From a checkpoint of a small transformer trained on Wikipedia.
Size: 13 layers, 7 heads of 64.
Architecture: LayerNorm before each block, biases, tied embeddings.
Training: a variant of SOAP for these matrices, 532M tokens, 4058 steps.
Each number is 50 + 15 x the weight over the matrix's rms, rounded and kept within 0 to 99. Layers, rows and columns count from 0.

# layer 8 MLP up, 1792x448, rms 0.0879, rows 1500-1608, columns 192-255
84 64 73 16 40 54 46 66 76 16 57 45 84 94 46 63 47 77 35 50 52 26 50 39 55 44 24 52 31 55 69 29 42 73 40 32 46 37 69 43 49 51 46 41 61 56 52 40 74 42 40 77 58 81 69 54 55 35 54 58 18 69 58 45
45 35 48 67 58 52 59 59 73 49 23 75 37 79 58 45 57 51 19 47 34 40 26 16 52 55 45 47 53 59 59 55 50 71 74 53 43 83 50 61 34 35 52 66 27 42 46 17 32 41 31 43 54 63 57 58 35 62 42 63 59 64 43 26
52 41 45 61 60 56 31 75 52 42 70 81 72 57 68 75 59 62 60 53 55 55 60 58 24 59 40 76 78 44 42 77 50 30 64 62 56 50 22 33 62 53 31 36 71 67 73 31 61 40 62 74 38 32 47 47 27 88 68 67 56 24 23 48
60 34 68 62 60 72 57 48 76 48 54 33 65 41 63 67 43 54 63 45 69 66 47 33 42 53 60 60 66 69 57 52 40 55 34 71 57 49 55 07 57 49 70 27 64 62 64 64 63 45 35 57 47 44 69 21 62 56 51 80 44 49 61 26
49 47 42 55 50 56 33 52 60 45 26 42 50 54 72 35 23 49 50 63 51 55 49 37 39 51 53 18 39 50 40 50 25 55 61 65 67 42 38 50 55 72 53 73 45 60 47 63 61 48 46 51 57 73 36 58 56 68 56 20 50 57 63 60
70 41 50 57 38 53 45 18 31 64 35 36 66 50 58 61 41 39 50 47 22 29 70 35 47 45 57 64 46 40 59 70 40 41 52 66 41 56 27 30 50 71 59 36 32 57 62 39 48 59 62 65 67 32 48 31 43 50 52 43 44 54 57 78
52 56 59 74 27 73 65 59 51 39 60 32 25 39 31 53 21 99 29 63 44 45 75 39 53 56 49 53 54 44 60 58 31 44 71 31 50 55 54 46 49 33 36 69 41 52 42 25 33 58 49 60 58 50 62 68 42 57 57 44 37 57 36 49
49 49 45 39 18 32 57 48 42 34 72 66 15 37 57 47 34 14 45 61 71 26 03 31 49 80 51 48 38 48 58 39 45 43 25 56 50 37 68 77 38 38 53 40 62 64 28 43 29 58 66 41 54 41 66 60 30 29 47 74 32 66 63 45
45 58 65 45 44 72 53 63 51 56 62 57 59 58 36 37 64 39 67 61 40 60 35 58 79 51 53 49 53 49 75 32 36 45 42 54 51 60 60 31 47 31 60 41 57 34 57 67 42 41 54 58 48 49 59 63 53 65 74 22 46 43 60 81
34 57 77 22 56 51 60 48 56 66 60 60 53 64 48 60 52 27 39 69 60 34 59 55 46 45 38 76 64 37 58 49 44 30 58 39 57 53 63 88 50 45 24 39 60 69 61 41 24 60 59 43 48 78 36 33 19 45 45 81 38 56 34 44
70 70 22 48 17 37 69 48 59 41 46 59 42 56 36 56 84 65 54 38 38 62 80 61 51 51 31 70 53 45 51 49 55 44 70 67 35 31 52 38 50 28 58 34 26 57 21 43 63 41 42 62 91 55 42 56 46 58 24 47 41 51 49 48
38 58 41 40 55 82 70 45 71 59 21 38 42 37 39 42 47 29 61 37 55 56 62 62 87 44 63 57 51 57 72 47 25 29 33 73 15 59 48 44 42 54 55 38 43 51 37 95 45 40 63 22 75 45 49 42 54 36 63 36 47 64 38 46
49 52 53 54 60 59 74 56 47 56 29 17 34 39 39 24 58 55 27 30 53 84 59 44 59 61 43 64 50 19 37 43 50 54 54 27 13 26 13 65 46 61 40 23 25 50 46 31 53 68 59 76 53 54 49 52 53 59 71 38 13 41 47 33
73 61 45 45 38 56 59 38 55 58 30 73 60 62 51 53 33 27 44 50 47 31 34 40 46 46 53 63 75 59 52 41 39 50 40 72 36 61 76 59 58 54 63 37 36 49 82 59 41 39 37 41 39 47 42 57 71 40 59 41 11 44 48 54
85 84 34 39 58 57 52 81 71 58 48 66 56 57 57 52 39 40 57 70 53 36 33 52 54 56 59 73 59 66 86 52 40 50 49 69 47 39 57 63 37 64 60 59 43 49 52 49 65 68 43 56 55 32 19 48 48 64 39 43 61 47 55 20
44 60 62 47 51 40 43 60 60 50 49 51 50 43 52 62 57 61 33 35 76 53 71 52 69 29 60 50 54 50 44 47 41 75 52 77 54 50 40 60 24 51 67 38 65 91 65 64 51 17 45 46 49 39 34 86 40 52 23 62 31 77 52 64
39 57 56 47 48 62 54 53 52 55 60 23 36 40 69 35 46 52 50 35 29 16 44 34 44 54 17 32 57 59 57 43 37 35 49 35 68 30 38 45 56 35 27 49 49 41 64 50 33 31 38 26 33 54 52 52 47 56 44 48 40 73 47 78
33 50 38 67 20 27 39 26 49 34 51 29 51 40 36 49 41 54 34 41 55 47 61 44 40 53 61 49 75 23 24 43 33 52 60 53 50 43 68 42 49 46 43 45 73 61 60 46 52 43 26 35 57 49 57 30 51 40 63 44 31 63 71 74
59 29 30 54 41 62 43 71 56 48 59 30 35 82 41 35 60 67 66 62 72 64 32 48 41 63 74 47 57 35 53 35 40 47 27 27 53 32 33 59 45 46 53 51 62 81 83 43 35 33 41 60 48 47 57 57 50 27 56 45 65 45 63 64
52 20 44 25 53 38 51 37 58 47 67 71 40 17 40 66 55 65 51 25 39 57 25 73 51 52 13 55 52 56 84 32 65 52 41 38 58 24 67 58 70 58 73 65 91 65 45 51 22 35 37 55 57 32 33 44 64 61 20 30 49 53 53 59
61 48 52 46 55 26 35 55 46 37 29 59 42 34 40 53 50 51 28 26 49 37 49 45 68 49 62 59 62 32 66 38 60 37 57 66 35 46 41 63 62 32 54 52 52 61 45 62 50 41 41 51 35 63 60 41 29 63 45 39 51 46 65 65
87 70 87 57 46 48 42 66 66 61 69 85 59 46 62 26 55 38 30 21 50 72 61 53 38 46 40 55 64 58 72 65 66 14 38 26 55 55 21 37 60 39 51 65 41 49 46 49 22 46 42 68 39 43 47 73 48 66 72 49 32 81 49 49
36 58 59 48 49 64 40 62 65 43 74 44 54 47 28 54 54 35 51 68 74 56 37 25 41 46 46 47 43 65 46 32 34 15 60 55 39 62 45 67 42 71 84 43 68 27 50 84 79 56 65 69 64 61 48 49 55 13 68 63 42 49 38 30
75 59 54 65 52 33 72 58 76 52 27 56 48 44 64 39 38 37 67 48 64 58 41 42 45 41 54 45 37 23 53 55 39 61 54 53 82 46 60 63 54 38 22 43 55 42 51 62 69 48 30 24 38 38 46 33 84 53 44 34 56 48 29 31
65 58 40 40 43 61 48 39 84 59 34 48 71 78 67 45 41 38 36 66 51 67 53 57 49 29 68 37 51 49 28 50 64 36 54 69 56 73 47 58 54 71 31 27 42 81 34 30 62 66 65 22 43 34 59 40 34 48 24 45 30 49 72 47
57 74 58 56 62 68 48 68 67 44 60 50 46 08 47 38 64 41 53 21 40 59 69 31 32 36 47 40 55 87 27 53 51 62 28 69 53 66 38 63 22 37 35 60 50 41 51 31 62 34 58 29 29 53 42 25 38 25 54 30 56 73 53 64
30 39 44 14 23 44 41 33 69 56 45 62 51 49 48 48 45 38 40 30 40 46 73 36 62 47 57 51 57 35 61 35 60 34 67 42 38 44 38 52 37 45 36 70 33 55 45 61 46 60 53 49 40 56 53 45 61 24 36 52 50 48 61 71
26 60 48 42 75 59 33 52 30 51 54 70 35 63 61 46 74 37 47 38 46 48 60 47 08 43 44 39 33 41 39 16 49 35 53 37 65 66 71 57 30 62 56 34 62 59 47 76 53 49 57 61 70 53 67 37 41 38 50 73 63 72 53 31
26 74 56 50 56 39 52 62 56 44 26 40 45 54 57 33 50 50 39 58 36 28 41 70 39 54 50 54 55 62 52 35 40 54 21 40 35 41 31 46 50 36 45 46 14 50 46 56 48 37 47 26 65 30 31 56 56 47 53 53 51 57 53 36
53 61 54 17 45 68 47 60 58 66 30 65 40 54 53 37 67 61 42 49 41 51 76 44 21 57 40 52 50 46 59 31 37 37 29 68 59 73 69 60 78 37 61 46 66 47 47 57 19 57 56 56 70 47 56 54 52 65 57 37 38 32 46 29
49 52 44 51 65 56 59 43 14 83 38 51 31 85 56 39 27 55 46 42 38 56 45 33 18 42 60 49 43 30 46 76 55 54 34 61 43 14 74 54 57 51 55 47 52 42 48 46 55 55 74 65 36 43 64 35 54 33 55 33 28 54 42 37
37 44 43 57 53 68 56 76 68 46 42 46 71 71 38 41 64 63 48 67 41 41 44 69 45 25 35 56 48 38 48 34 47 41 62 51 14 67 52 52 56 44 66 32 58 67 56 50 56 43 64 49 38 18 62 54 45 42 64 43 48 30 49 44
56 43 65 57 38 54 61 41 61 66 54 32 83 38 59 46 36 34 43 48 55 47 42 48 57 47 48 53 43 40 26 83 67 76 45 70 47 74 47 53 75 64 49 50 45 44 61 60 66 28 60 52 33 22 60 76 89 61 35 41 78 65 48 50
41 42 67 50 44 55 56 56 47 51 56 36 18 64 37 55 55 59 47 37 70 65 52 45 32 23 50 59 41 60 48 48 36 33 62 42 41 38 57 25 24 72 42 23 49 49 39 17 35 46 40 51 53 51 67 72 42 35 57 36 69 68 75 51
59 11 73 54 44 59 54 56 61 51 39 37 58 50 36 57 59 39 62 18 59 40 48 45 51 59 61 52 42 87 34 66 39 43 39 43 70 24 75 57 49 59 31 32 34 38 69 37 23 36 58 31 46 44 49 51 40 60 61 42 44 40 50 57
47 39 56 57 33 25 49 37 59 42 47 35 52 52 52 52 66 42 36 48 52 70 69 38 50 49 65 24 85 52 45 41 51 53 45 45 42 52 47 30 54 36 74 46 62 54 33 19 37 53 37 41 67 56 48 37 00 44 52 53 35 45 34 47
42 66 71 51 57 47 41 53 60 64 37 50 62 51 47 47 60 56 63 49 30 59 46 34 44 43 70 45 42 78 57 48 60 59 52 81 20 62 41 56 53 50 62 69 44 46 25 40 50 59 53 80 62 51 49 23 33 23 30 77 65 71 51 42
48 71 55 54 43 63 62 57 47 49 51 51 38 46 38 58 55 54 50 39 54 38 42 39 67 47 58 44 52 78 42 54 47 38 53 39 73 50 53 40 54 39 27 56 50 68 60 38 42 67 53 52 29 54 46 52 25 44 32 45 52 64 74 64
56 39 18 74 75 54 46 44 53 47 26 52 17 43 21 56 56 55 64 57 37 88 67 45 73 78 36 54 47 16 29 59 60 30 43 68 41 87 59 79 19 24 47 26 17 71 48 44 76 51 37 62 90 26 84 56 57 44 53 65 53 32 56 34
28 56 44 29 59 71 53 77 59 54 56 61 55 58 49 35 60 40 73 32 68 91 75 48 55 55 59 38 46 68 76 27 54 60 51 35 51 37 52 60 80 56 67 50 44 69 33 46 72 64 41 41 50 52 65 48 45 47 47 16 31 51 64 70
43 69 50 43 43 26 55 28 39 45 74 67 54 76 40 79 13 60 67 36 37 65 36 51 61 58 62 34 64 51 79 30 53 64 76 73 79 42 61 76 47 57 76 38 41 56 53 18 31 53 72 49 22 37 44 32 58 50 44 77 55 60 41 77
33 54 52 47 65 49 41 40 45 60 63 99 72 75 58 45 57 21 27 26 37 40 64 42 66 43 31 78 24 59 27 49 53 46 57 35 17 65 47 61 78 46 56 57 43 51 46 64 38 46 44 48 81 46 65 44 35 17 55 51 46 55 71 70
51 64 53 37 34 61 92 29 32 38 40 52 44 68 50 66 68 44 58 60 51 36 81 53 12 34 80 45 72 53 63 50 25 46 61 66 57 45 57 63 47 27 49 44 59 45 57 49 60 52 30 58 25 83 46 78 08 55 68 72 51 74 58 47
59 54 50 38 25 72 33 79 64 17 50 53 69 45 59 43 57 54 15 43 80 72 45 56 48 65 27 54 58 34 52 48 44 61 59 65 49 44 42 37 62 55 61 46 09 55 49 64 70 39 77 44 35 52 45 38 50 60 37 53 47 54 49 10
43 39 77 57 64 60 61 30 51 55 64 65 55 46 52 42 63 49 48 53 62 65 51 53 42 70 35 17 47 63 56 30 30 49 51 53 37 26 36 57 43 83 37 44 32 51 62 66 38 43 52 46 43 57 27 47 59 74 27 71 55 67 70 34
54 46 36 23 67 54 58 63 56 67 51 88 31 39 48 75 59 51 54 59 49 54 53 15 58 39 50 44 49 28 50 34 42 59 42 48 42 54 28 31 43 39 42 47 29 47 83 42 29 46 49 50 32 48 50 48 66 51 57 55 48 38 37 18
55 43 50 40 45 49 60 51 69 85 61 41 37 52 45 71 61 71 36 51 73 32 49 65 22 52 38 24 45 38 43 63 35 72 60 40 56 60 46 52 35 44 63 40 61 37 71 51 73 70 69 65 78 68 66 29 54 41 56 47 37 40 75 89
49 36 21 48 43 56 45 44 46 56 71 65 26 48 27 31 48 33 33 61 50 34 45 72 26 77 48 61 43 53 54 56 40 35 48 60 54 49 62 45 59 37 37 55 48 61 27 47 60 50 43 44 62 43 47 31 41 56 17 77 38 17 74 53
52 44 62 31 37 30 62 40 69 22 45 61 42 49 61 36 68 62 56 54 49 42 65 23 48 78 67 51 63 34 56 69 49 70 28 78 62 42 36 28 46 62 31 79 55 62 49 47 47 74 66 20 49 53 37 59 18 38 33 43 32 73 58 39
67 56 48 87 59 51 61 32 53 62 40 75 33 63 46 63 47 69 28 37 36 60 56 36 54 55 50 57 47 47 54 62 69 56 55 47 45 72 57 39 62 46 65 31 49 41 59 54 30 46 51 52 52 60 72 75 40 60 57 49 60 49 31 22
69 55 50 33 68 29 67 30 64 32 68 36 37 53 52 79 78 29 25 57 38 26 68 44 44 59 44 62 56 58 24 33 44 51 43 53 45 45 54 40 44 74 56 39 22 27 58 43 36 40 29 68 26 60 29 36 43 68 37 39 49 61 39 64
50 67 73 78 48 51 49 79 49 69 68 66 48 32 64 52 52 66 41 59 56 32 57 44 48 43 82 62 65 52 74 35 63 63 35 84 50 50 55 40 36 44 63 50 36 53 51 71 50 51 38 36 36 67 47 35 50 33 26 60 40 73 33 51
74 38 44 16 54 51 65 63 79 80 65 91 46 65 58 34 66 49 75 42 54 79 76 86 45 75 35 35 45 89 81 34 39 30 57 53 57 43 58 53 70 40 32 38 46 66 45 66 14 51 51 69 43 60 50 51 46 65 46 28 43 38 66 50
29 68 47 32 45 69 36 43 51 53 57 66 33 28 46 69 58 31 39 77 59 55 49 37 57 49 57 25 62 25 52 51 58 41 44 43 61 42 31 62 38 58 26 30 65 48 78 34 73 43 44 33 31 64 41 61 69 35 41 40 49 46 54 39
32 54 51 42 34 49 37 55 42 67 30 57 92 55 31 35 37 59 53 63 55 32 32 41 40 60 55 34 48 38 47 50 57 67 42 57 38 55 46 42 64 39 48 29 65 55 60 57 40 68 58 69 37 52 48 57 45 35 43 62 77 57 59 47
53 51 56 33 33 59 43 55 55 73 76 79 45 50 37 65 75 49 47 65 79 54 71 56 41 59 33 34 35 46 38 49 62 48 64 33 24 60 28 47 71 50 71 46 13 63 83 65 35 17 55 50 39 41 57 31 85 54 56 31 56 49 19 63
78 62 48 70 69 58 64 64 41 67 47 60 58 74 58 57 47 44 72 55 47 46 72 25 49 46 59 47 77 62 35 76 45 45 51 60 53 56 65 53 40 83 58 65 42 68 30 40 67 50 67 51 29 87 60 45 50 70 35 50 66 65 81 46
45 36 28 31 46 52 23 62 50 44 62 59 39 49 68 55 64 47 34 61 50 37 49 31 33 53 28 32 32 28 73 80 46 64 56 37 63 62 35 45 21 60 40 62 43 44 37 72 60 60 54 73 70 62 69 42 54 44 19 61 43 21 09 23
47 52 50 55 58 49 48 60 57 42 50 63 49 45 40 57 37 65 52 77 28 60 60 73 76 46 62 57 55 57 21 30 64 58 55 49 60 88 50 82 37 73 32 49 58 28 35 61 26 46 51 56 58 48 53 37 58 69 49 31 41 47 42 50
61 20 65 19 49 42 55 46 29 44 54 62 85 54 54 45 37 63 32 61 38 32 56 29 45 55 21 33 54 67 66 70 48 44 56 75 28 60 46 31 47 19 45 56 73 42 48 60 41 32 64 71 75 73 56 59 44 63 34 57 46 57 24 43
25 52 42 77 60 67 75 38 63 54 54 38 43 36 45 55 30 53 43 56 47 66 79 39 03 35 54 57 66 35 56 63 47 29 71 63 45 66 54 63 32 56 42 20 67 71 78 12 57 45 63 38 74 65 67 43 07 65 31 54 50 57 61 22
39 30 44 53 45 54 43 78 15 31 31 46 51 44 66 40 45 63 41 52 04 41 34 61 38 83 31 43 59 32 52 44 37 48 53 38 55 43 33 82 64 27 53 41 27 88 40 62 33 69 39 60 60 48 71 68 23 36 40 18 31 75 30 70
57 58 67 57 26 38 77 41 49 63 35 60 37 58 61 58 34 58 42 54 61 58 43 21 69 52 43 86 63 33 63 39 17 19 56 67 29 48 33 30 41 31 55 48 40 56 52 76 63 59 47 53 33 35 68 59 74 58 45 52 56 72 72 68
56 65 77 28 49 48 44 00 27 30 11 60 99 63 43 04 87 48 41 74 45 21 41 00 67 76 79 22 18 66 62 53 47 50 99 74 42 00 75 58 31 90 78 50 38 75 79 83 26 34 71 74 75 65 78 78 49 31 32 69 26 66 29 37
64 36 51 57 21 40 50 47 27 61 61 45 71 66 54 29 76 34 69 48 18 14 69 43 73 37 84 58 40 53 63 46 32 75 50 45 52 36 48 59 59 36 59 24 72 44 58 61 44 54 18 82 65 29 52 36 42 71 58 35 43 40 73 27
56 52 59 44 37 39 28 74 75 36 23 33 65 28 59 39 53 59 42 37 60 25 62 24 31 59 63 40 68 70 53 44 47 40 59 66 70 93 60 43 39 41 34 37 55 35 80 49 38 42 53 31 60 49 49 42 74 56 52 31 41 38 55 50
61 68 22 58 49 56 50 40 47 80 61 55 74 78 65 38 48 27 41 48 60 67 72 48 48 44 61 33 51 52 71 63 24 43 43 85 37 52 61 50 28 56 59 51 69 69 37 74 65 66 33 73 57 65 52 40 26 69 68 32 40 49 76 33
57 47 36 63 47 25 32 42 16 79 43 43 39 39 50 56 55 50 23 57 42 70 46 61 34 16 45 50 61 75 37 34 53 30 52 31 59 52 25 43 51 42 58 34 36 47 56 84 41 32 34 56 58 49 37 64 47 20 33 40 36 41 48 41
64 37 42 38 57 67 45 47 31 56 48 82 51 69 29 49 64 45 37 71 30 41 25 50 46 50 37 50 51 60 64 43 63 65 56 64 49 48 40 48 36 63 48 57 57 73 43 41 50 37 46 65 57 18 45 52 48 59 45 57 59 67 43 33
44 47 71 48 51 62 64 49 41 64 50 55 65 58 62 57 34 69 41 73 28 44 26 34 37 36 49 64 33 27 50 56 80 23 66 68 44 43 51 67 34 68 37 42 65 74 53 49 49 34 80 27 44 41 59 41 41 56 60 43 76 63 55 74
50 35 32 17 40 46 38 36 78 76 69 46 66 56 69 36 63 60 41 53 51 34 48 67 35 58 13 70 66 60 59 28 41 41 73 75 49 22 41 45 41 43 46 50 56 47 47 51 65 43 49 55 41 51 68 38 19 43 64 61 51 61 62 49
43 25 45 38 41 43 67 34 56 53 53 46 38 31 59 50 51 51 39 54 59 57 37 67 41 59 56 46 46 35 58 60 63 38 35 61 34 66 68 41 55 19 51 70 25 30 42 58 61 44 46 85 47 52 25 64 48 59 54 22 62 49 35 30
25 57 68 56 56 39 35 63 43 60 47 51 81 48 53 63 64 54 34 39 74 51 75 58 67 56 21 73 20 24 52 57 47 34 47 56 48 45 37 53 34 28 55 13 33 55 82 21 52 42 35 47 41 24 72 49 48 50 43 41 45 53 72 09
62 35 33 50 48 25 65 36 55 43 30 47 65 44 42 51 39 57 55 48 55 45 60 41 44 68 53 29 73 41 40 51 52 60 36 32 54 42 50 56 34 44 67 38 51 57 81 44 51 46 48 38 72 10 46 57 53 49 24 44 36 41 58 36
27 30 26 16 27 41 38 44 50 46 67 62 48 61 19 46 44 49 42 55 48 63 43 43 42 66 30 58 66 18 49 40 50 65 22 32 39 42 50 36 30 44 55 61 40 66 51 64 55 66 65 22 50 21 50 66 51 44 60 76 32 45 17 41
72 35 66 54 51 64 43 37 48 65 39 41 34 60 31 43 46 49 75 35 64 53 40 40 43 67 68 42 68 61 27 35 47 19 38 54 58 56 22 34 51 47 42 41 36 32 38 48 37 37 40 45 56 57 28 71 50 77 55 58 61 37 47 25
48 56 42 33 22 60 52 58 22 56 84 31 55 24 58 52 14 84 25 58 53 21 60 53 47 86 61 57 55 56 55 39 84 63 34 77 70 42 79 39 22 36 41 69 21 49 31 34 62 69 66 76 54 53 50 53 69 51 41 49 48 24 24 37
48 33 31 52 48 57 58 29 36 36 42 38 38 66 53 67 47 33 59 56 37 59 51 39 39 63 27 41 50 47 56 33 59 50 43 53 45 47 45 72 29 61 88 71 64 69 68 45 60 52 69 41 50 65 87 53 48 58 62 51 46 59 57 44
61 40 62 50 83 39 64 41 64 29 14 60 38 48 88 36 45 68 63 47 44 65 43 11 51 44 84 44 53 45 43 44 59 65 34 32 36 54 49 53 38 45 65 62 45 56 46 33 57 47 72 63 57 56 59 50 29 63 46 86 50 26 66 57
44 36 51 39 41 45 54 39 55 55 38 78 50 44 65 59 42 56 50 50 29 58 22 71 46 59 35 44 36 44 72 36 32 61 29 42 17 38 49 48 51 38 60 66 35 36 47 60 52 61 50 54 53 55 57 52 37 40 70 26 35 42 68 51
49 37 28 65 38 65 26 40 59 62 52 63 59 62 21 58 62 47 31 47 59 29 46 77 54 62 51 17 44 30 72 51 23 58 33 50 55 52 24 29 35 54 54 45 46 24 39 34 27 43 34 27 41 47 59 27 34 36 32 46 48 32 44 39
61 32 80 32 43 59 53 54 40 61 61 62 73 52 60 69 67 42 37 33 42 53 57 30 34 38 71 48 42 79 41 58 63 82 44 07 55 54 71 65 29 26 53 58 45 34 52 55 60 60 28 33 63 62 84 45 51 41 73 51 38 33 44 35
73 43 52 55 50 50 54 52 30 49 43 51 35 51 35 25 61 62 39 53 56 74 51 40 88 56 37 51 75 22 52 75 56 55 43 46 44 44 76 56 42 35 18 63 65 26 81 33 69 65 60 49 01 41 35 38 64 38 34 37 55 53 39 51
38 66 48 61 55 28 70 91 57 58 63 62 52 38 52 45 72 50 53 58 52 60 39 61 63 58 21 44 48 59 63 52 65 51 72 49 73 52 40 36 14 39 39 38 39 51 28 44 85 50 58 69 57 39 57 53 02 34 31 71 19 49 32 69
85 49 36 57 51 64 53 25 41 13 40 60 72 27 54 56 48 33 32 68 52 24 22 50 55 47 59 56 49 41 63 38 44 49 58 34 43 65 76 50 58 65 73 22 05 53 60 58 57 53 63 64 71 47 49 39 83 30 58 55 47 55 59 65
43 57 54 61 45 60 41 84 67 54 32 67 43 46 41 30 91 49 49 53 56 37 64 57 74 45 73 41 64 92 40 53 33 61 59 41 61 49 52 47 68 30 52 36 53 53 59 52 23 55 39 67 44 36 67 46 76 58 52 48 37 49 58 49
26 44 57 39 50 53 21 45 45 79 61 49 45 49 43 28 35 39 52 47 44 50 42 66 59 62 64 61 45 55 73 35 59 35 48 44 51 82 43 37 53 46 26 61 69 50 60 76 41 36 59 61 60 20 59 48 52 38 45 44 53 16 58 53
47 55 48 61 51 54 69 40 67 50 56 23 61 74 42 51 53 67 69 33 24 31 61 41 32 48 44 37 77 76 82 34 66 43 47 44 83 61 53 60 35 29 54 35 35 45 48 43 50 56 54 30 47 55 78 53 37 48 43 49 62 65 36 89
29 42 38 43 13 64 56 85 42 35 57 49 47 26 48 78 47 47 72 68 54 16 55 68 46 58 36 34 60 82 49 39 53 75 56 25 62 24 64 42 33 46 65 69 75 55 48 58 40 44 28 56 80 50 40 32 49 46 53 46 74 71 44 47
30 41 43 45 24 50 47 49 44 53 49 29 88 68 58 01 56 41 54 52 64 73 42 37 59 54 33 49 45 77 73 21 55 30 40 74 27 59 27 45 33 36 26 35 36 52 73 37 52 44 35 25 69 25 56 33 47 82 70 20 66 68 98 23
45 38 49 17 37 65 33 40 67 40 31 35 56 69 31 65 61 37 60 32 69 16 19 62 39 23 75 40 11 25 45 75 47 47 76 33 34 34 50 72 53 52 35 40 37 33 34 69 51 53 38 61 48 35 41 67 66 30 41 40 44 57 52 62
00 73 58 38 35 43 48 66 63 51 90 77 39 40 36 61 47 77 53 47 63 39 38 68 39 52 38 81 76 62 66 46 76 56 68 22 36 25 61 59 31 36 59 75 72 31 34 46 46 34 73 59 74 64 23 47 45 40 59 66 57 71 39 46
46 60 67 46 58 65 44 62 53 37 60 55 49 51 70 30 44 51 62 29 41 64 86 53 51 50 66 66 33 41 60 24 68 46 46 68 39 37 68 54 55 48 51 49 27 45 37 37 75 34 50 37 43 53 47 30 66 38 42 74 24 71 52 71
67 31 57 57 66 79 55 65 59 38 42 35 35 65 66 73 50 60 26 55 45 55 24 33 32 44 58 31 48 39 34 58 32 53 48 49 48 18 52 55 51 36 56 60 07 36 40 50 57 23 40 59 46 56 54 24 44 64 81 34 22 60 58 56
42 45 59 51 31 42 61 50 44 60 36 59 51 28 50 58 45 45 44 41 60 48 21 62 50 35 39 32 72 49 65 52 63 33 50 26 58 49 16 52 45 53 28 39 39 61 46 31 49 40 64 49 35 67 55 42 54 56 15 55 43 49 43 44
55 80 67 43 73 52 48 40 62 35 38 33 51 55 38 40 69 47 69 44 62 52 45 69 35 47 84 65 33 22 44 49 37 38 48 73 42 58 59 39 57 54 74 29 76 50 46 51 52 17 78 45 52 49 61 36 50 24 61 64 64 77 41 69
48 53 24 48 36 56 39 54 54 40 25 61 52 81 29 42 60 54 70 45 33 73 67 20 41 45 49 53 66 29 40 64 41 40 66 33 21 43 26 49 65 46 61 42 28 56 51 53 44 21 69 49 73 60 31 51 47 58 12 48 45 43 60 60
55 42 68 36 51 72 60 34 55 52 78 56 69 37 69 55 28 74 62 61 41 53 64 29 23 69 39 38 60 36 31 41 35 44 62 60 56 32 59 80 61 35 40 51 48 31 61 35 56 34 44 58 35 59 51 79 62 72 52 24 37 46 54 77
40 43 60 46 57 41 44 34 35 42 33 37 60 59 84 46 52 48 68 64 31 68 53 10 59 51 59 61 57 56 63 49 45 31 22 56 55 77 68 46 53 56 68 47 68 58 90 41 65 72 43 31 58 57 52 34 58 43 52 62 45 50 47 35
53 39 54 59 66 35 55 44 62 47 37 54 56 22 51 61 24 44 79 33 58 54 64 49 36 61 27 61 43 38 26 72 70 53 53 36 41 46 70 28 76 35 43 51 48 55 40 34 52 16 50 46 43 59 61 56 51 59 45 48 45 65 47 52
79 46 50 19 63 64 44 76 68 72 58 42 56 47 62 44 76 65 50 62 55 58 43 52 34 54 52 48 43 49 31 42 45 60 48 66 56 52 70 94 57 47 59 38 37 39 70 49 29 56 36 47 44 34 28 47 54 22 66 55 38 47 81 49
45 26 74 48 66 88 29 57 35 52 76 77 31 54 39 53 38 26 87 48 58 26 75 82 44 77 52 58 92 59 31 52 59 13 55 70 55 45 51 69 61 40 60 38 49 43 65 74 57 13 60 48 43 66 25 47 29 76 36 39 41 62 68 32
20 42 39 49 57 19 55 33 57 51 33 64 20 58 43 34 32 76 71 58 33 60 48 56 42 46 42 56 38 69 67 42 41 67 53 59 55 28 55 51 57 47 43 54 16 74 69 62 59 61 45 53 67 53 53 31 28 61 51 35 39 68 47 16
30 71 59 35 49 73 62 55 74 58 44 63 53 31 61 68 59 30 54 56 58 54 44 62 58 67 68 61 43 37 38 54 50 22 99 59 52 49 24 46 40 37 57 34 46 63 62 70 51 33 69 46 50 63 64 60 61 65 65 34 59 51 63 33
60 40 55 66 58 80 32 47 47 43 65 66 69 30 50 49 66 62 61 58 42 55 64 35 24 41 51 67 67 38 59 78 60 63 73 70 30 37 35 49 63 63 43 39 43 58 83 55 32 33 44 58 45 54 62 58 33 64 49 23 14 76 80 61
35 56 62 53 55 69 60 74 33 66 66 32 47 47 73 48 48 50 47 45 75 58 51 40 25 56 49 70 31 58 36 35 66 35 62 69 68 59 31 61 55 34 52 59 38 71 36 56 74 10 45 39 59 43 40 34 25 73 86 49 36 39 36 44
52 50 42 36 54 58 57 25 25 31 51 92 42 28 54 58 47 58 60 27 78 41 99 49 58 44 58 79 59 67 53 54 35 50 44 52 75 56 65 38 44 59 55 54 65 74 62 28 36 41 40 83 74 68 68 43 69 52 63 34 71 55 63 73
40 44 45 50 47 46 40 58 41 27 58 49 57 61 70 34 42 31 48 60 40 53 74 49 63 58 41 54 41 47 48 65 70 42 47 74 64 47 30 55 75 25 47 41 43 66 52 42 54 42 49 23 58 74 38 36 43 26 42 50 70 37 25 31
50 53 15 49 64 54 45 64 41 29 69 47 54 56 36 22 41 58 40 58 66 48 21 53 63 64 44 55 81 39 49 50 40 61 66 42 24 43 38 41 48 31 56 48 72 66 65 41 43 46 80 35 70 45 38 40 28 61 58 41 76 93 62 57